Weights of a small GPT-style language model, trained from scratch on English Wikipedia.
Size: 10 layers, width 448, 7 heads of 64, MLP 1792 tanh GELU, 31.9M parameters.
Architecture: biases, tied embeddings.
Training: a variant of Adam for these matrices, 359M tokens, 5474 steps.
Each number is 500 + 50 x the weight over its row's rms, rounded and kept within 0 to 999. Layers, rows and columns count from 0. Numbers have three digits each. The size before them is the row's rms in percent of the matrix's.

# up: layer 7 MLP up, 1792x448, rms 0.0518, rows 550-596, columns 64-127
# down: layer 7 MLP down (transposed), 1792x448, rms 0.0503, rows 550-595, columns 64-127
up550 113:489471525459476436572528498505509537536479457526427404429477537385568498500564533534483554574440501543482538450539421534485476453535549559536463609470524483511538443524502648560496478515468586
down550 134:455524470437425485508537490545464435535566494572461511435431485539493526481501517465559523455549502537520498497519489549484511490450518588452470568483377447591478469485490407457506515489410482
up551 096:575416460511501530422498524512514488587430439473446445350455537428548467492548505424526464588461448497544447501488514431424439530479598470522462602610486500538532456404501537519522467546562530
down551 089:511418598506478474568520517444485418423487505591478598511512524520413532561478470524440485492470485566478595472495543506461502506434594437420472468538473542489498623499500491544489521536491455
up552 107:537455497538535472460482512387529553479564470464444526476468542489496428457528525431411526430419532430600522537582526581453504559600455540454582441565536428434546583594546533480464450474511506
down552 107:538519524461544550442471515533523502564399545601602485493583459475552418486499479518590517489504559547364491491518483497461480475419546440527487563402484527553485414450514449496488519553480580
up553 101:428444588428461548440405444461489534515497524454521505440513454458428531514491506434579505499516509595558543506606539502523553496466463452506491540504542452562497520481524430518493494526515593
down553 102:567491465530480515502566531567544528513474555544540466597485515450510409498481527476419473428432452388482478550494507444573468503529552480408483452462514577440579418520493522449427476476491557
up554 097:431505526442481511513582447545461621529541520518490488494476512501583510473447494457504468578581498523383526568526442525533554501499455481408523413470441513448495478557526477491479439510415449
down554 094:498534556562537481573542541484525590540469489459482461497497634382463500478526458549514486475456493491577463385551483488446501488600554464495579469530553462404531468453505496499497552414538552
up555 101:473487528492540376440537561425544585531530498543420509549488488490514502546429512362428546472491490474433600514423446475467508394504506524533474498513498546413540486476507526513530438436480436
down555 098:509473457456475493493404512448548486462544547563478448445545421477472568496530490505446531545401525480525498487577518541536518461425466560510642492461506443503516576490348526466524553463420465
up556 109:546541493541531465469478453539532457541589553511456542511595486470454512510476501536548524572539452485531494543423555511587450451565618544500419585483427553410451494446509551619484414571404542
down556 111:423486506393476424515519489500539435461535510511498498442402499500460526468471488555510475511489504363466588507451516466389517532422493414487451564487436549569500548576543511512514521515400497
up557 092:410428514551559490499472585592505514500549598542460497506519511497461458485536421453487444513512486559533503527472581498541466503534483472521498499517447514586506483445569531457396581495512475
down557 088:522432496446459458487485546554544505510579483472530485403516527564454510459566617512471585577495458530484504432594549562482476483484481554432581545557498500464540500530408424597461416460564552
up558 119:520561543510486455595524532430558548543526502520435472534446505454533526490611509461511472548516532438481496469556501505561538460434509521477555547518590518485516446527480477520448404460466548
down558 117:463514489568539440568505466423505370411508558563463494469492489507487600492521511535448420426439427557442445444398561435526470416535506592567526534463451478614499481411516609518442493494567551
up559 079:528510554452432480481448557421559486530465515505468472504550570514465454564525439534515557519553508484455542471345536465536501485487555540531571556552481511448561564561488504538361419493501540
down559 082:518480462407542525504511440475491519435536522518473466562534516481523380584531498492498522484500478559457466540500440530463517521514513527453443465493456425516475470498449469455503454436508492
up560 112:600425505390559522581511508478507483503428543511450520510527429549478493488537495553448595529475522433459522438468573511528559513491489450562405621569433547542502511500514528477471428569517544
down560 111:450400496569484518545486455486502506467503514529580422495479481467470488497449458524507474445373498569426577553464469515523615644531481540519424495596483522396457453456456517441490530451512527
up561 073:511509513459493550578494442559502365540483402492535415562515564439426386655487479507443455456520357534510522524494531487424538451584569531475475485586482573494536481462518459443541546557504525
down561 076:504548616426454373479466529438459540507450487457479448589404383498451499420531557435465537475511355506473494483470462550519534527562525555527424536582585465538485595433444512526578431433550412
up562 107:432548487521539466505534539503467549490502600481530465528620579464481519521545474457528426578450547473520514532456577456480628532439558449537538528648515513470633450524571539548452534468481412
down562 105:469478562425602505463518528509518499449554484537486480468510437540431430529400388497504554514405521424488463472473493434538541604527495411653548479554511465533524510518489477445531520566421569
up563 086:602524505482508525506405515602452525500529419494471536484605567484613521501504514491462493477534490483456529582543464467505538507530520574366548462495594437527579571471511475493441344583477521
down563 086:585432506555505477454499593478605564505473476498487452551446385494497427505574452486487438541416417537470507542522437447409578581424497513505440613455492427520493465472509523505453522474543442
up564 105:587559485535551459493458515426470481508362476513498438545545570440485554500477502557401464484436539473569439488545485439541507462542489495530565502493589467405540500476410462400512531425391581
down564 104:494509433538514490527406540493582552548492499622505449601498513505504431503453584413532587425404495494470497482571543495515476415511388514512455570537591434369504525439413518532486460464582530
up565 114:526538491485505462523461444480458484518568572423513585452465456531441446511512509550515524405589465447403504410438515518517568501541585474489488601511450481511444422518504505533402506523433554
down565 116:463519422467567506411558533496521563485432448534509498562532533485544498481551432369419523580527486508603558525495520522496510617501495476526611487468529550422479480531514558550451472463521411
up566 100:478536469550543465491428474431640482464444541583529488441520427525524454491560574519456441479408410551473527559590449363453553547533469534467501470546524471470570505537542500555506431464477455
down566 097:589423560446480477480484506504567495508510538454494517473535538539536504549537475570394510467493491554515563534473495511496529609522529527356591456528438434499576474478499539487474489488491465
up567 072:532512442490450651444470496494444504616517504562565535460562538501527551495532353582477511467537535564442534527490475418471483529484522458472539445410556465545551504540575469515521533535505475
down567 078:479447540499486470505407501501561541498481571561487525550523457445476533407525452474490542610532481456504540530509479540509523383516504472508514545482541517546439504462482522475425510519476510
up568 102:489542470431537470514485521480541505510484491496457419506494442556573499516449498518449443460487459404552468431426447535567487504521553585552541594552520431503458470500486470554464455582464471
down568 100:530476459442507511527463498448488475527491518545436561475424562505503520474502534500564522451540447460563561508564480576519531522452435544446578487497460532403521466490440479473509549482514534
up569 111:501599544525526502515454479545513509515445509496510405471464526460570500500503431513468410544381485513422407510550418465484429510517515461478505466467452541489550463438462597477421480505515469
down569 100:506553522557498519589554424493421458568494457452495514456492480580500467487521559537523431475538512505407535471522449404503546440508473462420439471517528522553518466499530544541507483450522511
up570 111:454509588433534481555544510510571471490542436438486542478514531409599550455634581581521534501451526468508552503531428523558598543476491543505493542505535520556554537452501441511545542565503597
down570 129:608542543515475541532537537584516543541525518539680482606521478464542393505486610548536471509446496501527483531482448541510492450506532419517561462399551481573545441471486404557548519580483523
up571 101:545576452566482524453570451456529496523465558571518502507575534502536436507574567518535495429448397446509433577547546568544485438499527482578507600455436424511567521639476528548529451547595503
down571 103:411387507476419587611584475525506569403463450445523472489441502532534433471624466497545497535504540511465535504515502506489518579540491505475430599510541470492551502553485548478557451567449552
up572 111:568500533463470517394484466489536495457490455546479495532423498531572482459580530503569555508512500512560418513490464462543510543438585443566579493521476499510585518454483498461366482547467430
down572 111:507461594441514449473500510591504534524496481512472464498489470502509501515572482536535520560506563557535470505488514478479477650538529473532486532544552519450588552436472448536506566524575441
up573 100:538506557426525487504459454419512474464523515493446531531455455526498514461564513534522465556523506586526537530592512423494499516496460563514522469486486459519629513555467603536494485615460524
down573 100:529472483471482472569483543555578537528481517536424535602546490516507493506401540556447443519468551417525480548441482556534461461536540490434468501509537480530506461507550537465417438546542390
up574 090:416459547479533587571516497496542491511482589416501465514539513393543474513445559520474470449495505482494539522469485520476484463543465616474520374505469533556486495529466478545548495552515568
down574 086:597601464444498464443499539444537534479566397516530389526575444603520604523448462450472514529575446453535534514573449531444554540473491424493515514490469489554462598567477449558496509540514413
up575 096:456447528570464516455515498531534545487530470529484488509498454509449526529530449453427568484474549578593525539500521419481415475479493477415489615449537511519523538450492540393450519442441528
down575 089:501546528470464556500558465546488476439469479470567459531510516482534539518478500507455595515385572388509486488516519517578506555510486500567514566457453435481525560500471561528479550525538480
up576 113:521501431438484563498521450499631510538465446493556490467436495564582521461584549479453467595463567482536562532519521489510462540509423579530497603609508475493464460436515503542464542537455579
down576 109:568441509573545601449506592495539470538474520540587574583487549539491532474502515447451464427523445571523443411578390424556493425583563348507508502483530499508509432540403452511538553499441448
up577 103:549388462473547519528582457531470474604556524541490501448478507414435518510505502541468515562467479506487548493601508468441530490535495465503509523464453521437499455445489494511576450408430435
down577 113:457476463437461494424425517514547513493433484429452500440599389496576522535582449552492475519480469454430522502481522580577501483526428471477516424476491457518495532518504475541471452541512357
up578 109:446537443519555534484507406514532513451422512488488461520568581480456525499477489483640507611398553498558541573526518496526485491477557548432441517508476553540538503473551503515511432501483507
down578 106:540458534514428476452506579496550564471544522390542498602585492476450460513479597517441525425383477474432568478521524567480487440499418441532566454531602545451510462440594515525426527509551426
up579 102:487464543531513515450560452511458531478565502472464558559494538435513479537422433610416469431420435619531450461470579519517524520539527533473520563486632557442569526438487424526484497544576440
down579 098:580458477574544502483559503441470505546484523488489493532528469579426488493515365502446522466453477445537461451531463461478457439493433520542446404467533534441400494526594552577467434472536447
up580 102:530467458446520531459470461472543522512471499577471545544437539514593538513575587528527498478425526448564472456557521544498556624532497515415400531616524531416541548492476499533500460522455564
down580 105:494520498545536558571475547489526508573527571557510500516387512519490505487496509511411481448536558471417552462474487485541518550540514448487446508552486452434574611439480521541554514484388546
up581 085:562510466590596480519510571442537514529546547469538518534515539473577494496556475589560449536521576411505570581503486543517552571437437472453466436551588500487666577450443555562510512482514465
down581 093:447542512447515473447517444498567575509442537493495499551531462483586505514420482463467551508583491525499530450565471455443447449492508529576536537420477466468548527456501579456440432472514380
up582 108:488428523498463568434487572558551536468558490508489467492457468497535509561478470429524470557483431546437622537533543466393433548451530617457582450528485526479574537474427492635508535470495456
down582 103:523603484567585543540515514447467451494456520630455509501528466449556373559483584501464554572459507456550526558506547486513509525535532489600444518464534539597387519614535502480460491508514504
up583 073:457514516550536484514469571469519482587460489529486430539471580545432483510425537445444475478451488463454584450541554458500514499518493489474538589578558615492485479629391503483436573567538485
down583 078:485459550523523448456532534503409515517467570490429483533523500480453546517517589523521468492468529411453540469526527546430521592482479482576487499519458537510495503469461494540521545487509457
up584 098:469458460452421478524522499521475471524580510502497537395491525534482460501500434490538547537518505484551486505599493565514462508508575465446578584514486489562449537475460415489475485590547596
down584 104:496527516552472527483540480448646498557467437548482528486497520560513555534451497575555448557463454529614495420562566492495496536483447507574466480487432490532590506506491477470635530472440498
up585 105:446493528567553474410509512454472504503470491500394500503562490405552567565530550411599544461513470466458631474515464547472414402419511517506473509454536533495499561561478529508411597534545499
down585 099:514550486395443555571475481552442549541525490474425536453457547490553540463485548392551559388471467558439561460450466453575508473537516449445520524463580523509486489567452502575513484423464488
up586 109:480451446446431552477570483472532529546594459536497459493577469500518440449521447510532489476492555465545493527541487527507438531428485440441525520391454455569466510542441615484454534494578525
down586 106:486424433468523518568485567513443494496485546503465555538538532564519523493542532509475497390486497459469440392491478500424449482518533509441509453465449517501477503574523465503456535548490451
up587 112:453442484469586571515460534589535575518613460547571450486542565570485406527525520475548510575560511401459476583506605364471377555529511417460468483443515505504461571502503613535572504467550514
down587 117:481501518501529449406494547485542504515523584546528481427396481387523423497527591486522458515454494465548547525512521456477479595462505482517488493476513424490529529478533559487407475459564570
up588 106:448521523593405490552466487488491443552574504507573558414513562559540519504538527445499564474416512559421477619545503429500507451479514542401599517539472534397542542532484455599492510553530529
down588 109:486599489487520509539521519515501484503555539563542511524425494455559446515411561536493605503479511479502426563498475513508588486503494546506520504476584450513598456568451419478543474497412617
up589 085:448521483477433472505499477506465478456496402469532446547574523514547619570429489474486491471475462561494442504529508450454470476521505560391520481527519497423473444480517428491519527553511466
down589 082:523439470571450540497437563549514563470560484596536418489501438468466592429513531517442386441484449424552452499518537489535507621493489454511490482502471479647451518503593477454504500477476503
up590 086:552387608433443520530492508434504527464470559419516506470520456393509382535487495506499461538579510558407540487541544431544482493541502504575525444467574482539546478387524574586489443577512542
down590 087:555538435456561578534456495480448502460487552536567479517490449652542505534440417443475518446443462543526532505504439513485490477573427530509429485492460497492379475516437536484525553458495517
up591 102:577426457492470484506495504610477547537594418531430507447566452559529435506517417514478535454473487451451482517473516533496415449496524494365558466487531395429490460530472518476468548577480523
down591 096:529419459520546507463426522563566518470486498631481450592486458553452496555483541547411466446500493466539457536544504538517512525525436441580438495451571452434461467418505476477448536507531529
up592 101:471424532485547495456576503525547502458469590466455570459495488512482478447488507523482448514461491500511469499487569507541397488512556445476489469532588538522626469406425532517519541464485483
down592 109:544510357432460467469497506517536540482479465453513440486535467565573500444519513503543531483449539595459427441521502560585528508481509482534584491498539361468448469551581528573350506527515535
up593 103:509566422493531463487514485600613464522428480471527463536422412411612526435553493415501436554440458476546516499621584475520450485491547546452551524544514501479495506521478505517514471592497563
down593 118:548608547470503575401506466504513557424480533527486545541493521543463517505542449542408576480451486490475478409467508481551557464559498463486509486465501506433539433492448557536447496487428471
up594 098:573454482504501401530472418518554530527494460507387574540482428413458523520467463462434419414480614508433540447508499587441512485514557479492555520439525539452499484538533471397536502462545589
down594 099:517529543510496552417467510585611521588551489554549480556527446490491486527558569524496501487498424389567452474501491510476496619497608575463540482520477553603498408464455484517495499429503586
up595 093:499549446547488474521589499558612516502589569542520536467520498505544447495488491469500497509455507386487508591448517436517437549540611478466584524497536475588576524474444625547522457494435529
down595 094:507414560404535539538564449521587573521494493468436469565474522435576453515583509495528535449509459566569476432505466561541540421465456500527453436482520492554492457391549458466506564477430533
up596 087:426491482548505543382449577454460446548523520506399527453544495460490534482549440525640549572582586514562490508516535409464537484448470443485588495520489478499485444557521488555449493539518552